Weights of a small transformer language model.
Architecture: LayerNorm before each block, learned positions, biases, tied embeddings.
Each number is 500 + 25 x the weight over its row's rms, rounded and kept within 0 to 999. Layers, rows and columns count from 0. Numbers have three digits each. The size before them is the row's rms in percent of the matrix's.

# layer 2 attention query, 384x192, rms 0.08, rows 0-33, columns 0-95
072:496499514507494512491496503531490464505479514491484488484513540511529515453419495509518506477489472493504524521489486524473518507482547464509498528521538505483509489512446490493535503490509493509508524500505522506517532475544496472496493516509504476501474519460537513517478518503521477493
063:491513503518424458497489530512470501466527512490501461510514476451508510521496499489473491485511468519476510512492542473472513493531502478516521485515491516474512530505505530496507469495477487486508495521469458521482485517460530500464473493522447545545461503467501467437501498514468513527
062:506481455506486500484498487540523521499526487490517465513478485507506508506481481444481513472546510490471499492494512537523495507507516508486483486480531502467502510517459459470483529482490479486468491524488505473529503495538473492449488486496495460500518504503500506513506539478506503482
083:551457479522481520492441496503484498482512535503488470498530495514483539505491494513518509488508479475519539485495487505517448490465505458518500483523498526488494486495504496504503490496529498510489491525498476487474516482448464473448491477488462519542498500510445498520513492538490461507
079:494482510518515507515511503476515536492498482508504514488497498490492460519596508521487497477487491498520478483459505457479496490535490508519503487471483509464496499489536486525471495518510523495487488494496508501526482520463522523522493497520528477506495480506502487498480530521486492494
069:503514475507479504438508499528523518438511480490498514507531497461487505534502496488509472506474485512429504470500495482504491517551526540486515494525469486488519543528521472490512502501498523523508464465502451550440538567515500476464472506517498535493423488486458513528519498498520520546
064:468527544520484485527510495478492494477499500509497510496497496469482496484522496544507501504512504488502445479505536502510508507496521500521506507504515484473476505491533513517501538523472495513523495504506497531490472558494536531516479540525503506486479521518491481429549484520502499489
074:457546517520477484497484471530480483519499487492493539509490511457515507473448521530476495522471493503485515513499520487503534509511484518511522527504516488510514480525426478486533521438472476514502520480509539530521473482515558484542494483481500493479456507492551483497501491469532501490
067:528494476480545481481466496495502516506518523488501489488495491518519469568585440502487507460522503544497490473494527476492468506520522494516511490505514530484508524488543498503480492539493505489498483526505486475515501500478479527477488519522488509520483482510450508495489503506486485516
064:508468480469436465472416538512466477493516539535497497502510478505481496492516510516498528515467463481480483515528527460482506490509521493483533504524489471504519498482480547535490463487493470492484500496501470509484479509489514501473488536509484497500450494461517460469514473547490459500
065:504473500483468489489507501525544482499498495482471507532507504487532546435469516558485479489483474519538518540496499479476551492474454503511512537496506474476505498470441560522547537462486469499514517516501510498463487489512540485485487475501486484529450532459501468500507485510500489503
068:472483490505478513497482501500473506503480527528438500484531516550536535489486502583501470495483455486499520502500516491460536490467521447529510503519491503497476511502505537491515426509489497479460523504498494511471466532470500506506488488514467515533462540470508493496485464521506479503
072:544501497544530525487494494468525514512502514512488451509510499546497495555561480501485465498581472506493479473510483508525491507482513505533503495498476519502504486515580506477469493530531509499525463489495503471507520503479428512441510500476507492484513477524465528544512512504482491508
068:566462497480534533493489498456506524465570529512499469505519461528517463558564489482521481498533476497517486482477486505495497501485499501507527519499490547512515479497557479516459485499521505528536461513494478453491534510494467503472523502515483492518490497513477498502524499524489481510
064:526500477514530490515486495481519518480527500508518466488453477548504459505564491491479513500507518517509484483524530515483506485507493531511506508492495524484497486484541450486450508536474502508478479502525498491545543495501446525496505486518524486487501453514518509451501530534492486509
066:528484473512462538494488503510462539512499487502490497478514515507489449517548506501509502527485509477478509502494510486487504488517487518496505475502518474492520534475552483525488471498495549481492482465494467517523463512447498524531524486533519541522529475526513514466522483490510499490
066:525480469481527492471481485499524505532544510484523454508490536514513521498501499457490518480527513495516513507498481541536471492465527490491503531472528501495496519495474481477526529511528461506504497513502505483485515492546467503461517492490482501526527506497473534494498541478501486515
072:494497523523469524495524520530492468500476505508452522527489550492470541450404497485503487514470496522521544532489476496477497521483522488500453526509528506497490511485490512524556511478501502479481535511475510533491488498507522503503477497502458501502492536480494500499517487499516474520
067:535500441476493465484513485503484539498532491469523472531487498495515484537481510484497518500489496483527502466486491546523469473489493508501516459486502466519532501493495456477471518485492477498550474490510492522541513467521494512473508485537521519482527460501506527503493514484504511480
069:471472470487475517489518532528544505486481504506512535448464521491466519507492534508508523479471521486485554527525485472516508484474525492507491524458496535508462498513463505493513477492495495507516489483476531512512491493515565471524468459482461498513492516474509456511481510473497510506
060:475528511512510509520518506561516460501515488482492491484468502477477503474447500487514502517478490477487505519511506499496496556490516475505495514504508449506459452515462533506516494513469503527446543505491500491486481482509548476528478500481492493512464512476497496516518534469487500505
063:514482486495546478488518509500520539532486516496511490492512463515514470511528500494469468525510472500499477480501532481518506441504498484484487478537511477513526488479500448479468515535481471512498462549507472477487492520478439521497493509501484480491519499508491510518472502513517515480
072:479502509468453506495478504515520469493510512514492494526516521456527522467416490525491487500491482514527517515518503516486520492502508467519513509503494516487469517516456501494518484473508484491497508496507509486503488480522510509474517503494493504489483480465471490477514472485505462504
070:487505485524504482518512524539503468493511509487495454539509530517511464482466505489484499526530504496503485503508509537503489510470558515521492504516528554507503510526467501509502472495523491480479472478503504498494540475504503475483499483514503497489522482481508505534491537497500533491
070:479500525502504525531527519508510470520497507490489504484497522510513520463457491495521540517528501515498498503516494499475491535463510472490466480508529499464489500505442535477524507498518503515487459504484520491498525489520524492493506497491505489475531521471453490481459514458490525489
063:498507534502482493497530502497482500491475536523465548458528497514483503491512471568479485456470486479502493514513526461487566508511480500486530506487492493511494482504503503516519502503517518482485492491497498541504489540493511528547504484508523499520478518506476494443485479488521497493
063:482539547526457515533434489488499525507501500486503530491515466500505487503505505550499498512490483465501487496522545507509531520491495496497485515507480476473470518512495560519521475479478499498488530546506501552532506505503508442512502516521483510562440519504465466465520504522476491505
069:511439516508514524445496483494522502499512541482515466512495504535510535504517466462546487489544506548500487514484478542510466515485509512497511493516499562520514514490535466466506466516501518531516468523495491454496526530511452479482515467490510498514481481495451504541519495502511468473
067:490530541545493536512526498501501477488477509491518491503520515485506502469485524471465509472497512483503491500530479529507507534463499472515507480513494522473495485536429514503493527460508449513530484514468503518516480482547498485490485479490531470501502493489513508534482515463489516497
084:475527521514539513531528470479525475473472512501484504486495504535503512491515478513494529487505515511523525481538502512477488520482495468531484491504490516486485487497522476500469457516491502473484515490487529482466525472491504484522493471506528467491495509503493484557479538481493520518
066:517502487515526474510517422504491524532537545522521508515483500496498484515477473528502527525526509564510509456510484484489495488541480488489515491527449484512486497494472453496532508501489482528549569466500513454508509502506462500497496517516531495485515500509492521499499484511489489459
063:539453474497527530488484473501492546517517522506486485519496499558493514524545480496486498486541500488534482526498516536516525482530481523490496487500517489521505524487527474509488499516505506489514483525515485479518494498500458516476529519486493446526544455542493557518539473510517488492
074:487488502502499482459503464530554541482496510515449538493512493514454514516507488514487519471530455467447486505477513476526528562540498533505481513484532487461508526524539513519507544523483519512439497472502490503468504539519557521448470500485521511539478497548517480546535507481478465498
073:509493485483557517509509493507532508475520500506516452557517511484527454517516494478518493517530525496511499467520489520464440515490518490516511478515486506497525491527491466470495492472502485505464461495499521491510563468501453479489505490514502482511477496509485525526506511497486545521
# layer 2 attention key, 384x192, rms 0.0813, rows 0-33, columns 0-95
097:488527500503518494508526475472496513532509518473470486537522532497558459514507510529499490506520524536518474445501446532485463554496514520506509458479469503510462532518530529531504506510515511507472532498559476471484530474522486457497529530494447522488494461552491539490503491486479510507
077:512486507490486499509508476492519505539512461484536512475481452513486479488510501505507508524496477525489465490522475542484500522476485530517487510480502485481485551502514536515490534511514503496507537480490489509523454517570494529525519488485536448483422496505498516469494473506505506499
080:480499510491492531518476520483497495519493563484522513499510520485508492512527530502486502508539518474496521504490496490482513483537513525540519476482507466495507454546457513543515470477466475503480458495481482513481509522441517478498490510488492504493468484496509443531501511464484521505
092:502455510457492500492448474522514476595501493500508520493507542507520524490502534487503514464532523494506517494554456497522508519463475492498486472496509450506449488519486515535521503482533451531496515518520487526503500521480498495461503491453534482463474509485535512473520486527476501529
102:497483494508474478492486502530487497468482493500536524464487466521455551468505506486513508497479484457494555521481539488500520427500514486477498539509529493496510454500478486455522465478510481491503462511446500508477480490478541530479504507492508472516485538463506460509522488502505490537
076:528478521486514514514486483516478466473497484468552486479495463503491456480473540478464474504499481476444482463451505457510470505503501524511474499488501501471547525541507467450501507516462497465466539457489510461519502495475482493530463503502507466498541481503517518520455510457522493479
067:535494519494529469497516508513501523455511454481527528522459488572494465503479446510520508516484491516508497499479485541509491542489509509467481490505489541494506569476564491455486487542518502523513538486510496444526471458577487499527489516517503471479460464494482517496489475511489493508
078:519563486528517486490539506514494505452507515490482458534503524492494504511517455499526527474507498514478496467448489520473469546522562525495461524507459515470505522465543509475494502547498529467494527501516498463488519485522473507541473535517485501526490475482504542476459497451529480507
077:492458498484476490476491546487478503504500484499549529479482458508472530470493507478498487500464462466512511520541489478508539456520472513486490533502526471473477471512452474518498502501511460520499475527448473525493461532460533516459484490480539471501496540456545449496507506519486530512
074:567474487471513458496506432515515501490514450485490542471498485515490504490505496493514489507530507523491475483503470504498496536489480489477481496506492493513489553481563487487481484461486516507483547479500505485485471481547456540508472478491560490495488488494485516455505461528504459508
063:518513467481508541523502494486526487526503496504472471524537537521492492525472481511509488488512544492489464507500463537483482560481490525494487459495485497513487553521527513557487481512500533495482569495516503505491519460531473484554501506511519510474500474534471557470476519508481494505
076:537480488504511500493487440528485509520534474487492513485488491511463502503493498500539493482495496502519491485510506510521478530487464453491484495445504486526456544487523512514454503526495537510512564504517507518523446506555490491505512464496554484469513496471495541453481510520496494495
072:463463463497507478473466530487479508539496500482540524446518481487486524509506547498493492521503460482490513481495495486501509423495473501489513485537540480530458457490476475518517491461480438502516442509500509491521495553475551473462472517483501482478529506496498463496496481510478515524
073:508499480471478483476460496508463509513497485494536547476519482489505516531506523490455502531501485444500520547523512482531536438490495483494500500516523473488493421499467483501504492466526456482497455500465511537514499525481532520480496500486499501502488513506505422480502496494479533515
073:471486495478480482506451500522486533495487522510520505471504497496485505513499519474484498516521475447507517495511516479462536434527516496516520505529528487512489422522457461503512475466492455519491433509486477507522490535459525536466522493462490493476484512500505444511513480497491504501
068:481442504477498512483464522524468480468505508493510543491478450520456543499499444476529501496532499490503494516521540497530495484499493465496492524469498519465518461494478460467510492495482497519518490486498477524490470536475528540473506500488550472480492508476538440510489546548469518532
080:454471526479492498497477488484472518549482523507476499470542480481503509517519534503490475483519546482489489503518437473508513493519468509508529476513502461518479467560438530560519507476489505505501487508522475514499520526472504474483534501466526531490497484484528474499484511485506540502
084:516535488506538527514549497497507496533491491514464469549520530489552467498477478519516494491505531546519469458524460550518449559502483483489509468491489490491492548509524521505476492499501542503475564516546477474485511458520459475525482510532481527497496481538493540504491509511488479475
066:456488535507477503542465505500537485474470517491526477466516490463512529524536479462458486489530507466486518534495509469468517474513547496521515516501500483494516431481476462498499508487486505493503475484483484500525532515426535495485523522475492506522499505480526420537516522487530525537
072:496526518466480547480470455504489472519493495505489475503538511508538493515506499503501496511494528503527479501532461524495519502512523518526512480474472475529497441551465544506536522472489472516453483553476450498480527516505507453522507475463494512492444508515517476520489517533501519518
063:488491517520492501494522487501534498523488500496465495519510558502511462481480451510544522524479493531559485494467497525501490541502469517521473494460490508499536557509514541515472558520512502492492550494538523493483513474560446502524489515539520500513521466515473559468458510502463509477
061:493492474481456491525512543485480511494474486493509531466499472455516559531507521467496480546476520452524488534494501500511525497487505496524518525506472509509501420508443459490523524471532498516503488479505480499547501506488556523471521491462519457484512511485528464466515515488489499537
084:491517480479516500511530466481510500521503484513458491545516516481529456485500497524478477523497541538501475463509488550502471563489483500492515470463434466503474529495536511518479525503483518508493539508526502481502532478522456459533486479501480514477503466535469550516504499497488525489
082:479514504486504512503500493493513520555472535472474511529537525495526516498522541498480471465534520503480499482532507478492475476511488518514530487477464470521473519518510517541504434489501489502477495529484482496489552503481499455520529531483491508473493479505490503479523507457456520501
079:506519529511530506491519462496519502546502504502437465522523559505538467492512513542522490489478518500500486503492462522514472551503486501517495482492514485510494551503501556515501499503482503486519539524538502508529546492528465476520487508510471496499525482524490527515508505476503517489
073:566520498537495499502518496499495496468551491506484498497482498519491492477488469500534464505466462516539471498501517509513462571479510488479501520500497538480494565496543487454463505525501520466496537508519462497486491499568480505515471515525501493508479493507517535467476507526498496493
068:533480502552503450493505507503508509509543488496496476474460516518523510495476493514506513508501502534492490489528519519495481526473463510459489501498518471480466570496526517481498537539492510493530520488515509487504479495556470504468517508522539451514506486468509545458462485541493467504
077:475495500471484540494472503486481500546502494480518531476514496462515497516502532500477481507526519492501546481495494463504517458498507494540541470520485443507486461571461489524525465484509454505481461485493498499506527538448516460467516520456489514479486512485501444494528503491484526515
064:510521496537518509496513479472535508508481530553449488517505524527529490507512538524525490514500548525511511474487464514481483507507509529470515517516490501518550534488526503518505469551487501456504495499517508458501516473503515461569492522499439491517480450515472509545490495470493475480
083:462501490523501513504489463490457502540515566494493504515510526513489521477486524531492515497526477516502524503527509465530509446475488504509520498506473482525498482498444514524540455519521492496502439495499505527503527495471540471498528502507472520521507505477521505505530488480497487510
077:472527482528463507525509530513487489513520527466503474491527524475521520505501482521516501490489513502489508495493482482473551480523518486521530496521477461457508435497489451509508511475495471521535474439461481487533512474451530479463502491489478520515524488508555506523517490466544482509
068:519482501488497511483446520491521504481520483510496514472514487490456540517486530476497493489527525473514511510531520501500512464493501457524531488514497502506519443519458459515504511472512499532525464461529505525507528508458536495470496488515500536491489509495495443490470475508492521506
078:551504521517478523502486507490526487515494499517504513484514528484494515513467495522525485483502471508456501503486459495537480520467492536499497451504517438538527510535482508495515454466483463469502473531524525480487512486486458459539484567533509521451527488493434521519481481492516470501
074:470511516497471487502491483523502512549495532516523527477518527514499527492523538512480493505507493484503511497488517476516507483495527504469536510536513486527527461505450523541521461522482460515492479497485528527534516524497550456497509528491481508520540505490493445507500525465494505512